Each number is 128 + 32 x the weight over its row's rms, rounded and kept within 0 to 255. Layers, rows and columns count from 0. Numbers have three digits each. The size before them is the row's rms in percent of the matrix's.

# down: layer 5 MLP down (transposed), 1024x448, rms 0.0392, rows 112-151, columns 224-335
# gate: layer 5 MLP gate, 1024x448, rms 0.0408, rows 113-152, columns 224-335
# up: layer 5 MLP up, 1024x448, rms 0.0414, rows 113-152, columns 224-335
down112 105:181137143124102073136141172195143116108145059090127162126100098129132130097135188167098101092100074176070154077168103161148139211122136117063119125132118116126142113064117163141098167152112189104132131110140113182078099093125163132151140083130108093149134087176084095093054067089107144133126143107134131161177114135184115184167131143129
gate113 105:133149113131146123130130111134125137130147050150104108079145160119143158173092188078142085070116142111167120100127165151135116080156151113157084072127119138157123141079181137142077115130129119123145120152116117084136128105129121121096180105116115148117156136162167132163119122149182138108117082165141150139162100142116115154136188140152
up113 100:173129161139153134117170108133123126150119102090137142116140140149152121136137113130099119106109156124088142157095143127078146103109138054133082069086077098102037057108097124151200133126096176072139155080067153084121137171186135138082124094133162128127129140128143178222121120108137155123080196149173128121133114165196132138123139120179
down113 101:179147149112080195142107165083063097102105138112118168180069148097131096069120146176158139183085176216155115154144112131145076146138120139119113155104134102167142167137125093121108075119184154159133130149144128159075105065124119136163097096131112199109162058129119115130105087139125126126133180147099104107155107122129138088166113121137
gate114 102:146103093107140072152166113127134103076097074108169145167142106133111103132111110136231072139158184180131160093129078124143148115089166167140102170133155142159097155128156157110097104134151129119165159164161120155162151088184162092112151154124127117070105135131125125042095101133147084113175171150118108049114101139135175050097186113199
up114 101:149134144146113122097141093109122088117089130105160139191116101146138161093104098103109207138143108112108107126149112104090177118152094076132106103083093131151099155163188088183179153169154128164132100115131141145215188178110062096080063187098168105117143113105186103084140153120145147091121096106129138163182127110104147135074091104133
down114 102:082112135084129091116128150127084118162111187177093119126105100197107149133116109138148148158119104116121133109115141153079099138116119158065141092126066133154143185166154137127143098162153122144091102185109137175120125104157107135184167121119066094136129152173153127105211161122111113100103085109165138097109086147176156078110073083113
gate115 102:172097111172141175164070131137132138130159155051161138038095104129136145174145184110118123131125092097097126144120106107083147111188143103081158126153164138137087130138175070145095121192119116111163183129127161147105175096076160076170129126159145110162103145175086120110144088116136132099159089114165148152093143203121136114134110146203
up115 096:097193095105124139151116187089109125102122101183128123182138143117150173098123067131145121112142096143133127141144172050122108166075145125161108129119145103093142171124118129148149129142107092122126121179157103120158111132132099089118101142144116181124163089082116143128143134109079070168129124163115123125156151133121180121134160152087
down115 099:125189115132143132122130094154107124100148181159125164157111166157017128166078126137101107081156112207123123145122142113112132091134169147127106119128134163114112128098121124105086160186171121149145145077105152091115148130113152107137074063168088154099117124110136136125185171152126102116121095094100101167120168172117087104162096173146
gate116 101:137107096105117153146108133112122119134140115106104095159128072115099123119180106125176084122152105106134098148109115127146053117129163089181144148143165139137108171133144157100160119181148144116169137105158181119037130149055119119078176117080134092144147148151152137155108156156160123122113151122076138089048065136139122178182172163169
up116 098:143163109125251176150196083135112165157103099176140134127100093063085177171201146150146118095133096140144123113134101092076177104074084150087201087176070140156167169157122152110186117125110161093145157144124112161130103097141186101153097136083140137143141128079131183170070090142067118146141165165159144143126209104093173119079152148130
down116 100:166122159143080164151159130103127097102139121157114137131131151165134150082120151101151151179145107097130143102150099114150126129144145100087142114107171084105095152120119184113127108004153119154063182125150094157114123140122100130153070096092138136069163085125176146108096139131086125112110139156045145164187056149112155139100091127129
gate117 092:168133129074113135173072124122138127139096151091111140135146134124114139141124124118110173097152130129175119055123094167090136083161107127158148141128166169122109166142198179168119120173125102097230117173090132154165148139118184123142136174159121120142107129173152101140162140104140161114187076155126139193114065209156096142090099191172
up117 106:136086102178093090153144123081100106063110167062161104116118101134091095166084084084101136096108133188116171153163109154174109158116118036149128131087130097128071094118120144066106138153138109159061143096168128167123094180138120162049157158084130112100105161086153146068126164103076056113174141142154139186082120115106099130124107130101
down117 107:129134101101139093144079176148115096134099163115096114107146110095113097098187096078107148105128109167106077146139109107169201153120105086117160148114155141109094164136102157086176082167136088129143117110092091131127188167173141137192162157108248123100184181164145142100134137088117121121162119104123165203099089154156125138085079181048
gate118 096:154145136143157131133161140184104172129153161201144145122138120140095131150143164138120105170075157096140241162126135099112127168112105116211139168127119093160137155112117189048130186111128180178126078109134200180142136104083159146071091164151146146047110141132124171158082136117086098095085151059151156134093150104107145136073177071150
up118 093:171111110111211181141106163106157165096069222139100125115131148163077152193150122077100114118106153125098146100166128088138082130157159173135101174123137038152094146150129097171164078133152172159105139176099165160152126112091150177102133082123185174100105128144118109157085095088109155119135115127114083102098062089113138154163148151160
down118 096:103071149145095105131139085099087163147129145097118043102105100137144164105095093105128134181129163114153125093120047090195091142132057112154180158077126165081144072085148184204102081159162175073131131144164095105094166132079107130101106133162135159162128148126134083113134090163100184089107128107141103202135084157112138181130122113164
gate119 099:163152154136097135120150135123070125074076110102110123185128062095146170133128130201155121126111155114179110161106142149150112137147173094112119125150148161133120154158099121129120109107123162133137095162115142069143139084120216143134116100075094108105128193151161126116146159054107128100142133129135196114108151179123117088102158150137
up119 105:163128156097098079087135137145065071113127110142098163124143156144143159170115056085091113109087120157137112139150120091110110125197166144111150146073165114075163129092154100080122100166114106127045128170129161133135119170110169150136127124190124120129139197049109145135129100157172133098113090139071139050159099129132128152117095167185
down119 105:112124161156150086148038110188144119143118127120139162114111031146150158171160099120173101125070063100129109127113171157147118088118169075050109170139142127107144109143118117141078053154139107080140118156225143101092128123191169130020171086143162053035167129166142136131146170109149122106169159124108175124111117169126101072079114138133
gate120 099:132186128099115131155076074156164141128176139122087082105120101122173156176076090171126186182130140182162141115074099118161167172188097063140126151126091172166195139120147120139141160086145118096103121156134047090142165116193142125109118091134126127094191097098103084137135152096097103094151168121115144150126144169132152091100078154118
up120 099:153063059134119107108135177098129178129117107109089062161119161109150091150100115166071116101193158083153158069116077132121168119134110119161119141102129127139183144192117118099155142178131134174138142094070188214167137133055129156128098158159152105123100130111158117109094159160128110133107151096040126153133160182222171122067163127131
down120 100:143114150143110140106148127095079120146102161149127090133108129153145134085127093122122138144094080098159097145127119104130117144165164141134120081090141109111126119131160113150080130138095160128132138194179162169147166152140098119108151106095063125109103079119136203153118064122123141098119117154120146115158157123096103129112104115140
gate121 096:137153100109140156154152085119186117126146100129105120121117107107179114108136133064139104112123170080113122088096164156164172162087134097123120159090134119109192125110166174166130157041138130099142132079135194147113130134145098155109165110138142133116118155124102097155076093087090055172158188138088131150148128131164151118184129153156
up121 090:141130124124108086109153162172137161084100119100149065140133148123134141164082126149100190082153115093181095126110123111151100115082122104150105180169090151085052096139118137123088118139101124104182051147146105040073082135093111128187165137098125161081092120068144157113106139191161136167152125110142068085087100142144163136152115170154
down121 093:165105121161154152144082104191131130110190172169106184148101136134100099123147144083116103146108150134115170097165141142158151124198140120071189111053163068143144183107108128106132179136119153123121173089140127155132124135120138127111120104092096104147156114149104094105135120134083139065086072141145163168137098137143127175127154074125
gate122 098:135141075114092172135051107149084134094136139102107147099155133140191160192138136154155125128112198131164129140178147144149163088151145136103139167108102126122119131078162135136085133123131159122128069058122120170145106085095143169136129158137137169091146151162165111141111113112083146098170135136139091142078105146143124218177108202107
up122 095:125127113145186147166179100093122116133095176108133136143082092127125124105179117120085057079158134159123122123138146076145077109095070127156114090184114093071084137153151147127115083130115119114125139091146111159054137113143137117088129102164183158139124126161098127123142119116106104165136080144159144139152111142148107095113101123137
down122 095:157079151094164138131135130142125129093124132072177175070134118085111143147130139135106102190164142178112154157103132149166170116063144141085074138133163168155072157095092105143092134112129155144146125109125182049100122077162093151160119172135153181044135106086120092131136146117066122131174159174129146180167142113150108112144143163150
gate123 104:125100128095157138153129179083125128063129152130149134127152132142146151075115125150155164126104130134172162070117127138085131037126132148105131113084120079141096164143145162150108148092099155137140105138056170096180100166063183091125102152079101086107135075125143097081099142118185108105123105144116151105089149139166103130148094176131
up123 100:118123121145121130129130122087138142127124150088151150103118101174082148123129133124126137085177179110116146106192165152142140104125065093115089048110098063124112141181194122166156111148078140071129124168132135167146102166149120129141063092058153104161120102152092140144109196144096178137163145135152154120101124099127140130124090167124
down123 101:123078093114073111153132088092114114138182141177115159134149163084138107103078171070084129130123110126161126172093159088118140171088088076162144109165155140143118116123115087092120129151163106135107162129109101174122166149102122132159117121100140116130136224118179135108156131146101231148115111131195104107159101125127143144063135119145
gate124 101:155200190154109147096091149083068161087067131145141055204083134180142122130068122085089147126125108138158131193135141090089171103122041101105106155169147160110164125139125137133140103090153124101104118122182138044139141130134081111128076115141132114133103124084137169135059165179170096129126141141088126153128161141174149076081173097146
up124 101:108069081145128144120156103107091128201125086155119056086160082111135136172184162161100082089105017159160106184173126147122079122101119130157144100178127143116124087142109090136124136084152084086087151093159117121142148100127120196122095122167127118123176097085153155207086160110142112139179125144140127166088185134092155135144166146132
down124 093:129172189113155153154117116162148175126152159129187116154122149144124141067135139101153108081135181142108139152138105139132118044189135115128104166138126104098140136101112079085111119112104114110115115119123181179113134164098109133116128176157066134136139121138162137097134083089107136252165171111162113089054108159141131129204099132166
gate125 098:210190100137097119117097088147124118111112122064169136095137137133106146129106099106130123091127092111128116155096154133116085097116100078169190100095145143118096139113102121137146117084141170097123135103107133119123143111104134148117206145091167086134145136149159126137161092153142089104174109137175121176104143205067124160130106165190
up125 111:170146157059127127154100170146141109092108146111098076141095159137107123116121102127134161092113154177102134127072036104137145117089168141155129140123202123118120121136104057112068068129158135139151205162124161124123138099125159031123114124047196155116113070127156151144132066147125134132129128091174165104165117116153133129077120125099
down125 109:198126157103093087134132200139142121075086099161149085164159123122154146078057130101087098136121102162110092060135132118128151176136134112129164171143161129157182123150153196115132115125162143145163151129145192136122107142122118080078121088083144172093169117077144171117107139153149117092151160151153111107183116153160116059124150153116
gate126 099:140171125105173120154132108169134100108127124069113100148149157159120108135097104195197202099079062211145197107141061180041092177152132101138101157166135088189168105079115117150099144125142179138156126189115147123132159103092155145144184084075113101061088165095138171114126141116145116137146120106134087114102144122118208116156090125152
up126 094:152090069067129172147111153107092116131096124095129076224131110116197123173139184157181145159120140164123097135065073132115152144140097131116133086149129153132143119109104157099102178169154122147189095169088128152215100073082132148125107116127153155108094088094128183177092161154174162151158135146083130164141177154109168122132162138119
down126 094:157206156140104152115174149159179136184096133126063145099156147087134146089051164111163166086146110106106120124114135113120141138090075091056090137061168125114161166077097118201118112092073068116159097086117109164163154170187174164104158143128155179163149131193142013099126142105099113100104098076085122140223139137096070139165086145146
gate127 104:164086116138116147110089118074170082148139149061151058080139178170156105108129102106080118113107111117110100085129111139118127155108172111162092115116160082131120089152116153136180057126169153134130121124146106122131111178122151142118150124128161158154149174131174124145125158192095135059183085109116179110068087184134122079177099185132
up127 100:085110179115141087076098149139129155066102126123158186102127075166116095092147124165097193093125121156141141206136139164151095147160169156161150099106131156136108141130134108102074080143100192130124067104107094151123151192154128118128142153038121112143098143055142099170148145118089125159091130087146143103094135148162125112137093152090
down127 101:156131119122129153136161141098132092143121147082178192123174080073102096144173131138157086077128107090108119116101135160171131115133133074107099100195167151187144089086143125095098216132161123199139108100195121092119072100075142121111052194086221113074155122117097121067138138101151108100106110138174118101145099099048165159080075133097
gate128 106:153160085161149201153108084097114201100129150079134126135153162076193111126121114195125114126129160129175134150162165208132137157109172177160201132140150102141087143046160128104123155136128177078136092172136113132185098150146187075093118083094184149136069087124138134125182115129123091103096141126170088138106162096099160103149166150137
up128 117:150128130171128060142168105193130140191070136141150138139146125138124167173168118111166092106084164120071187088182120075094084113074091171164081110131099109163131158093150191141114146094137145144122167152160078173110133099208164079099165156094133157119153161188060117101134152173132110125033197167055117161150117117073149115090154149171
down128 106:060127122145164093163133144109107091130117099133113082099147132173111123114112227189163118122171109119052142123174114119115176119166103117129130115133140135120085178119143161153088077146144100138127152146124164100103152106159072152127146147117099064066105137103077083133098128158179141057117133156135123093094101136086141163114130119160
gate129 105:140121056072142183101160061092092152110152176085126089136171072130103106164135135135123179122112083109149164124158046142116112160071197132139139109123174138100122136165139194133137120123118048069140126137150118197112145170105153102057154153084168133185167130135100102120133167075154123092143173160086099090142131174151195133105085161188
up129 106:100142126101076095152094140122091104129184093136191138126131121108130119103166117122109113185167141109136104192090118126143144174157121071165152162138100127140172134149169210184142137105160153104102187150149097221127125108132112131114133047163189113150069093093117136142121117143118105105154151126164132059103082115107111120183108135137
down129 107:148139067082067151113090121113112153114099194154115106095133097130158139122125126156088147192136105112168142130083152172153102131139202138143153128100141124146101197176100172154169147128109090073142205150192085126118113195079200147150100167117144110197132126153130108112191139108124148098103149130129161144143120066149185193118081125078
gate130 098:120147132169188139112111132118122155106150167102157161101112152130126117151147115104148106160181120118115116140178129168154099131097091143140157054148160136119153172122027145151100140142116157154194132134084131138128107124170142123081185067184134170127136227143128179149135120078150149114081131142090140141114189153140085105100139127155
up130 095:215166130099135119175131164167102066178084070102100110148171127077117101138102134086126113140145093087125131140144053043125151091168203168114167157163090180118126144118134104144128111110132129086126107132113125102066154146150135168115112126123135140149107119159139137147151129165122107136091109094151138106129108129043050114146172101166
down130 097:127127094177086161133138131127123139111143141147126148109160070130146172143110182116129132113169118135108116109098157208143058162113104126114115096103167125102086148146068120125135132143153159141138113138057114199194053114139160143138182112113124133097125138158107083141097117051144130179156135173079142124144142151181121099127134127148
gate131 095:116146101151094136136083118176109211117162106074146122156072105108119160125158106162146115161152179169133174094138133117170085059133152162149169105158110119135113135129124106117142175129132129103087114176164157091139182099108140145123118127055154137058126102111105136136093209128116140111131131150136157118116180157138129135164104109178
up131 095:143144129171130140134136137138164097204211164100147155144130128058154147150056096170210162139131068138113155131073135157072119164153151150089170092131117166124069132142054138103125129126146143125132161153113161118069166113162199169113120138146124112125119122069141178075133153134150208146090106177153113173078105130108163089100053116148
down131 097:117066205137163100106147147188148160129077099099084168086131122136135045139130117127113129129080122137070114095117092081083182162173079098147136118070104125110125092132166109162139142080158083169173127142112077177128088163080085099093139152114096150118109156126120085127111128129114160167111143128080156112104159080097103051087133132141
gate132 106:165119112124096106112143101151133084124119115110146113135188177122107085077087119188104133131092078120134117147096221184132122085131115165129086127187178151172156054118130101134154153180124073143112117125148154089111132144083166099124088104089195062131116118125130125129148132118116087098147107141127100102130111169104135157176129161120
up132 105:168206098099170129156093174142158127091168086135123129135111149160120129090147150076172111161150150123136155092094170146124145130156157106128149101094104097127141157144201150115099140152112087187112136164180180144122167152078130148149064098120139097182134124132110140080157074156150140093194133092078160179116163134105078130122113150167
down132 106:118137158118090144150095191145108123093173125148075135128105087138153212138094144159150177086127131112089145113117154095112107158118137054151179079116124075098114117113089098185123137110118110173137104148046110149177142146181132105102185179135082122152112135114108131126100157179155115058144136152111115060064045173092107195088108114105
gate133 092:170155127109089134139150102176093177071049177122183098106104179124100126071157136132172158194132136066148173131176143091112113145101154121173133118140060083129187128132175081235137195082157142100123145074096164164099101114101182125155160105137116145084177118115134120161105104123094160077131084106101062132089111133123104107096158144178
up133 091:132083112103193145183081130121131146115078141157140118148114180104129084110140217133136135152113147057143130148125179074144093126105117151141138185111123123060107090116121093134158151130063116142112114085069140114114096092088126110167093120144174195136095131149147132144129131083114144137105131125190182142098152186108117145170172117150
down133 094:098173110127113106113128123109128134112153161129063169106156082147136124115098136086116143068134165119134140127116182136159095136143097177146136118147123154175077156179106150074157103202156195148100115153142194147161174122112130134121103127087136155140042107108159166123161119097105118117158119153135182142140070099105151161141141170101
gate134 097:139134102138179129100100137066112093075146099095122127084160120105129165177117125066147105074173126148158148137189145164154160180155119122140171166105150139096133149160100108130152162135096109086119131113111107105144118102166113119096134182074126168118131082156052114192157142147145186145128107139132136141129149143080135108124128078135
up134 095:145130116101123107053160154130079121118181150111116194108155151181101114092134081169147047170115093116097082077158166131135136115127096138198144083120088102101074150140141133027145121106130154171165081109066118107210186166175135126097192099107092123149083116145143136144087088126173128139105139098122138096157107118098089135108091171145
down134 098:109129129149121211126210112116146178117101185158153118134087171117144093100169142113119178146130130105121190189134101149139112122139138107144109092167113138154135162108105149100142100115109104129166101144155144132150158138093115167177087119120063149156161138109123111113162151122155139094069151150168093095068088149050075114164180085109
gate135 100:182108156139126155116163098144160130140189097152102118167150156105176163134119100116168109128144055167165117112157106152110068169143133083122056163084120128134082153103082069183113160148141188180093089162111128091122117142134148079063060129132083114133182175145148217183094074106184156154119055149100169155202184157119118109134163135101
up135 092:144132080088133100093150103189096121143111146147123118147133122106134152188147097148079089145034115094132106161095154099149126188079155174137169076147115128147147120124111124123148176137127149088101117125176118088132169089133121156072091120095101111135150093121127101147109109103122107145140143148085147091151141093145153092180153135146
down135 092:113145163121132172070081123149090168083170081076131143104113121116119085141126147155196164171168144139152108154167082161158133039177128119101111197119135127120078173093098115162117146117097132157159147142087169148158081113144127187113154110169082173157093181130074193147141114123102089208149143110099062168158182127132135131103157128132
gate136 097:084169052119082072156152133126163150108122128154170077106130197099117133139090106175150176145104124182137157131103132153107117122065191087152100083133184125129185139107125190133107163090150102170136121094141133123115076133126161111127183103104053146088129107110170144111091121116145155126131091122093155148136111111133125131169165148115
up136 095:142204147108110122117141196133129084150143073149162147128065120137133129130118170073017112128149110159177135126150107142185125130143078099174140079150083121134137087111087122099101168115143126078113114085098109089104180166129131102134160181165116111116128079143168122160142136122143070123109058110074146186081047102118097172104170150183
down136 097:100106123209109164156168135134121184071119156159183143093141082134089200096140182144165118122083127153170139063142133123095076153079150143089100135109126116213158176147150222139079103138122142196091101151139117175137155066145125186141162122131008117157125088137165172084088112049118137180146107172099089136132127084110169144084141105084
gate137 104:113179094093089110118151168135101120086111136126175099083137151165124158048091110103116145155096132096173133118115080143144126149106129139126141137162136179069098116121111127087093139108163075130115150110155171120186130131117152121069184144169155132157110084172109140165184120080130111111141078131147201153096105138124101118061093149183
up137 100:134092113184065110143136151117128099082099113115131138111138083047164121143165096134153139168119156145141106134144155152104105105195157162184096196131124115155081116118063148180206117181132086173124128166087119112076095150128092067095097142111162147189176108134148196115174116134087091160135165141129068131171132151165163117158160150149
down137 101:136116114128108193104097063169171113123136115118146133151145100102125107107097138158106131099105133100135077112160141090125133140183068143040147128121114130118118134133137108088178209148082136076115081135157173157089114160143067084116150142131088119153151156106118074164136045138053196123177148152139195241123097118143199120124091158068
gate138 094:131140107103137177163122136161164201152121104143124139148120122110184111186164140172160135150088112122137149150091108081081136098054143168158126091083127153095140143153142146155153134153084113162138096124106125121165119112149176105151159141145182092120125125133208084171122130151157117105091150116164096099118100213134159160115161178167
up138 100:127106111106083072118110110127132159159073144138099113193084117099113108126050059178187122143113096093145167122147163094149105159169097114145082118104076124108174159128199148176136117079107105147157128120157148107068216081128102131131118112100083110146141156146150070114157112174091106164133089143119090031169086108094119092088089111130
down138 102:122085114120145081087156115102124085215116166135116116125153116110147139128067146130093076167143135116107115109134115095117085161153125121096105123139111128191125139111143072131121112113065153109149121132144117201097120145128100141100158126139122191125128173138119120134142079121123109149135144091112115154148143096162094101151114076140
gate139 100:148117126076092155126057155129100032104171137170116098142166136150155168138141178098107134137118077159110129089130108146111072137108118112147154123140113074110105184158140140106065132128091054109164097122100175058186157115090121119117129210127191131136088132167129151135153127124147072075124055105087164131175143172151144101165142145131
up139 113:115128162165140154128108149170148187122123146086088180133118079112109106127107082139129150169075119096123151168136129131143139164097146165179144135155161212102136115117145104142161101138109139128131114088124116086173129176127165157132157165158101099122098196115174126130130181104125135143104142143145061168119119175080206102162131112154
down139 109:147189134181205134145114142132083201152103112125079104130184138110087108162146087174171182146095119073108167184151098100141096168169172139182136146118120158166202119082100134128162100118080136155110093105107148135121134157083155116124151184128147108138137159153126073160136094129091113116109160162167088119079113104098187187133134118149
gate140 100:114157092172085147154125106168072129172118184086075055095130119157082096096139138139133156137122203134182115171164095078136106157183169126161140049145149075165173144155122132100109097062106164094095126148187099088059096160090156133080182121139098144085075134118129113099118145113116157120154121141125165083095071144158165100082137127152
up140 105:127150151124125129101113165114136125173118164087100162074138151162155236184115144128137101103100130105118087119105209176179116122127144127148165143134229122121128091196135129045109101143162170148160104186140105066150144124080190152158149140130177078108093135091122223178146129068159170120081060113121140131158092121127072149158129130118
down140 100:077168129103138124141118079104085139162130141124089073090098145125124149078116167127185126132162208149146080172194078122139110149189145091150129120150134075131172074134118111090115088103122148172162117142113162162112118127165165101135098118141123135182053161135110129030096095150145150081069149135139132069129148116141147063133125099125
gate141 106:121125136087078160096128134054155117083147109082119142178149163122184113120181083118150122101110102156169144119172103081170192095113140104117172167101145100082136171117127146163110161101122167065163082139062118162144193155107163094149156159105146051093125074123170090172092157123118124138155167157131110157075124168078127170067097163110
up141 102:081081121197168164206101166194111148139060139091140122076123179122166140192121134114176203135152122075118121134132107134161133106168161136169163162112151094109106181126160117153176131114090122105172160130161143119117158125066102193175204100074142132114139115120131190120165148137098174143110105170112175154110101148084146155140143122117
down141 103:121172172169165089122134071130143129110108112061137111071150131155205194165053193156171176130164146150099145080093156121072097097092102127112111168168099105125148186152107066108148110127134164106126141122127097182127064170125161169116108093096147097137154127111109133112163160156126104116098100101163160141147119150136114092095131161215
gate142 102:159159154160136170116091111063112187103141170167112143095184103192118136191115029119092118165035132145075131127114119123080132074105126148153156114150106106111165146101093113135094114156182220092124154124108063143157142105082135113115168134120066152133102107097137123194090202159118148133100131123137124047151099127133154115104136175141
up142 101:127132144128135158143092149101149161060162112124136145097202133165187107124107092074146120137093154150111067133125089133130116147108115133145134085102169141112186134103147091168100094168092137116098091104121113101118148151130114107161204157139132145174103145146143152141126068118150174102127141130149088142122196136158126190188110114156
down142 100:162121124127198161143075132109167169130173166187120148195139153176166149133172084190129167141162113146125139112121106122091153182173130151166094092169117122153130126149116129116109121184099125115067128125104116087210136122157108128134172062179106124165109110159149095208070154120140182059132127142128187112089063086157143119143101145079
gate143 103:102125133103113084103072135094083154092124133110112070127191152156134114159132088095080160082150156088125124102047143127121127087099133104116133124132116084102160136131176114110113096138116125149115104131142125160163090198100137089095167127095142212120118174114164158064135163152142131085150088151134167093135157149157095142165113112156
up143 103:114169155115164087109192119112149107132118118131126125134153138112102084059119115097184200113099148162139169076180117088110129121139123100114135057148082174141146108082123158099132124120102143123163120103133141142145170138149157109095132124118125162193124092090151146122135121126153128147162151094159155157142126125137137130200113129117
down143 104:142134148134071164186053115162146169113159165136171128153154129055083137118131187183141138120126137158129106130145110154110115128149139096106129166107156149125066125106092142161089204066121128082114142189171157144111051112108105189141126101177201131145204101168079137178090110096102178150162149105141093179102113111109084190092098106147
gate144 104:105097121120142070077116123114099188065102132146136097146141090148135098158139161102111119152141124082175147223111169124101152148125142156126145174185122092153110185104087118126108138071157158136173098075147162154145191110127198072120095160129100078097100147104160095091150151153095095093153108084161111126121160187148130133108157179188
up144 104:079130117137177195204128110221168099104103163095071134165173106146156103174131092109166170122114161131094077122127110128133144114134168126145144107114120135100160117125124166108195193143115082153124174103153164143141148129109104112142206148130212155101166190119151097177173134158129098111120123133180162115066081089128179146161148141157
down144 104:093116120152139109128134048153113141136126175149114066160084124183173135133137085144119187127134117084185140117165124161133102108138210171166158114173180126147125166092117177093110160117107130160142166131157142092187155153164135149131055166107072137139144133171123100108136169113154104119122055204146111123148134092146153194118094160133
gate145 098:118148148166071154153088150048117126128168132091153086060174110141141148119110065071067187074132155137103163097124148095117172111146137138174076076079174111094155048154128103199145149122135115145110128123078120127125107098072120124092180117106148125086150101164165178165142154159139137064075132144108079150174134122123122086110142193091
up145 092:119117119145159183145128112108145175091123146106116114145148115094138124126162119112182111133110056151111131178155100067074092078148125114118126122140121095124131098140170057135064140149097125108092118154130085116124137146076117171104132094098114158182134117121106121116081102107142152168158227059125124121150179099140139113146127164136
down145 095:121183074135153102140073115132127066120127118115132121118089123094093131152123161145141197101172177117151148160149184178095157134084176106133124095127089169099124096128137181148151107126149132130149156088130133096159171140143192133123157135153119091111175135099118146195183087124093134104144079125118103109120111122151144180088110114112
gate146 106:160165154182137117165112108154071156118107140049089171056195113099141143090128109118144136149154161160140117153140131176151126106114122145201169073115102119111144101129130152126090165133146143051142170133068093185148120106126165135118174151107119123123095120145088159114163096132173138130161101155092112164167125183107146123129149169135
up146 109:156132056143089155154092176143135115113155135137171114125144179176153188112137154125118135114126112089132123127126078018188130144074142170118200132106115090144109129093117103088160135137130123140165110176127147130178175032150125085181114138073118139091178069059109167075175168093082072146144127095150154104169162122116165101140122126137
down146 110:103142156096196180091165090121139080169209131149126148172146130126144113130126174153162156140140065072128143167177176107177130093094160109143110121147178131179165134146118183112179052100162085151166187112146127104071174111152128106087132130124173144123139092104175081087124128070097119154144186099130152137077083129101144142129138098169
gate147 105:213202117117042121082137066124128132137125117087102106099111169167149157094094098121169208136093152158146076119118139153156154103186121127128185159116112112055183130107084119114111128193131162113146094115138128109095167165111114102156146109078138081138058157107193141095126119127125149093144114110167131095104140191094112094144180114127
up147 101:172120086147168106095102090082188070167136114072127079094107177096164125184114123190128147142120123074144124140091145134133156099102112072111162103109149137103076104184063057105142148141142130162127117066137133106163130195130106188197024118161105172107104155132127127160110124081133138135105106135149095101124155156130139104170143108141
down147 099:135170145150150159119122085189108181060116153123134120146157122183138182125111136079120133144081140120118179143160255113107171067141156120182127152093131141101139065081134141124100152122082081088131105134183081161124103149114132109148158109141106043169106100065163103199154106133144149176176163116109115111111183132107115131139135188108
gate148 097:185133175093129076085087122129115183108107128122096123127192105165173088108080119142161170130169123089161097160133140147118100116130173091087134215081120141137173171140088141048086179126162109121117072122098116119161099193152131126073134138168134097113121140097153122127115187169177153081114091076084108179114143202112136125172129125165
up148 103:145168079154129114099185182146182101144103085142123144143090127127092125140086097138113154163141117165117096109126181077156120122115117123146145106124179180199106160156194141091136185126154084165096110190162123125066098073140050178134120119069155095108104087150139145111149100116137124157150166113168076077114122165109159116133119127137
down148 104:106151115100116172126126162177143084176150098128119142101124125131082171174110131088117171189072139122136199082093096168093204115144162145105149116148142144128130145126175151143170101137153103154111142171104090086120142100107129156146123101121146133209134170135131100066159093140120094173141153145162103085109116137147119131120087137128
gate149 103:186159149145106095139126138099117092092145132159165107081154113090119142142147073116119123093166133155185026086099106144179092171108151114167175137136072094150195125159111083099123113093092148101186113179102136051076075146103108120125086114112119123125129140141174183125160096099087125109146146129107100044044130117083081130104141084202
up149 101:109097129122133176144119090123149157106146111174156107181149102129174082039118134159133150073117134104120075099092103154206099074128158127097186125074088113124118152152144172159157138098140162148125129165118068125108102073084155122103088094106138109121158117095145103151143143158082123180156164123100177102102104143163100108139150144121
down149 102:165111096130142156109133101089143080140144100136061100121087195110162065076115112097108133127099137116144157165164165104149155130126100097135093130159107137130181143134115182094074095110126133107149144086108167093116146166127075075131149147108145166150179154125128103157082157161112136135097111096169125209083078125173146142113117142126
gate150 105:133130130117090136166096159121064079136089126135124103156119126144124175139163057113112169158068173118140127091133135143113129051131183137115151116158087108143149145123128127156095101131096121141195082083150089091139117103101170086174125126151139119119133067102124145092133120199120089114158157157137058090094136164090184102110137109192
up150 099:138084131174125092122070157186100076158101192099106069125143122079127111149078133097154081174107154136108091090106186099156146154145091098093138111101163118080193100112115140128073139193091136130118118155129107134101097101089079111157146133226104094092115083120095132101146145103176147130164173123089130153117160142125104080123179148099
down150 099:107109114133149128142202123155125131167158087159090128107032148092204105150175136071162145079143124102105094083129126123081177198160138125157168118117135148127155074179146104159106136082181190112102116100126168143175115137155117109120121197177124122102141122143177127109136173094069179138086163116136124136136087136081147154145095124131
gate151 098:113113124210127150118108107082129129096101101182115068090224064216211102133092132106202149134073187088120173185081178152179117127183122177129119134209104147170139104120191107136156063122163186115131107113141138133118130147148130136136104147170115150127130108128119192142131218128097121103136165123105103099119115137135130016187193102134
up151 093:141136144071099103154068121138143106093195128095097115175091079114165119072096136189168093120127172107153191192165146096107143103112086164101099129105120123044111118161176152125119121118126120120141168126135162094133132114096138100131103148125083058150084124145071114053162153098132113125101096117147109081155093169141120144143132115102
down151 095:074099156170127156152122094128083114096106104153083146112106124168106124120077108102096187147073068148075106096141127149163125147145133149149075099142158139128110151108125141094103163139127093069165127123147077117093150131100091099182140124116109153163157100078196086088079108140088132136118124111124140124177125154165180164180116135106
gate152 100:144166165096170111174124137138110132178079129120117113156137136135133122140166103134090164162100200097161118138149158099125097080122109142163146114093154126103126134115071189103122152112090042131161132213098040123114132034124110104164209108123134112192143151181135161134129147134098121148148131154103120151065131171088141110110127137160
up152 103:143118169165184117084142138123116149160133089103137129135143140127130122125071144139146138171099140078181172156079158205121102142156077124135165105140132131185160118082087113128136121154101122147186138085128111158165114128115126097252139148139112152117116114145087165231070123105145090150096148133153104138118151131135158109199095120167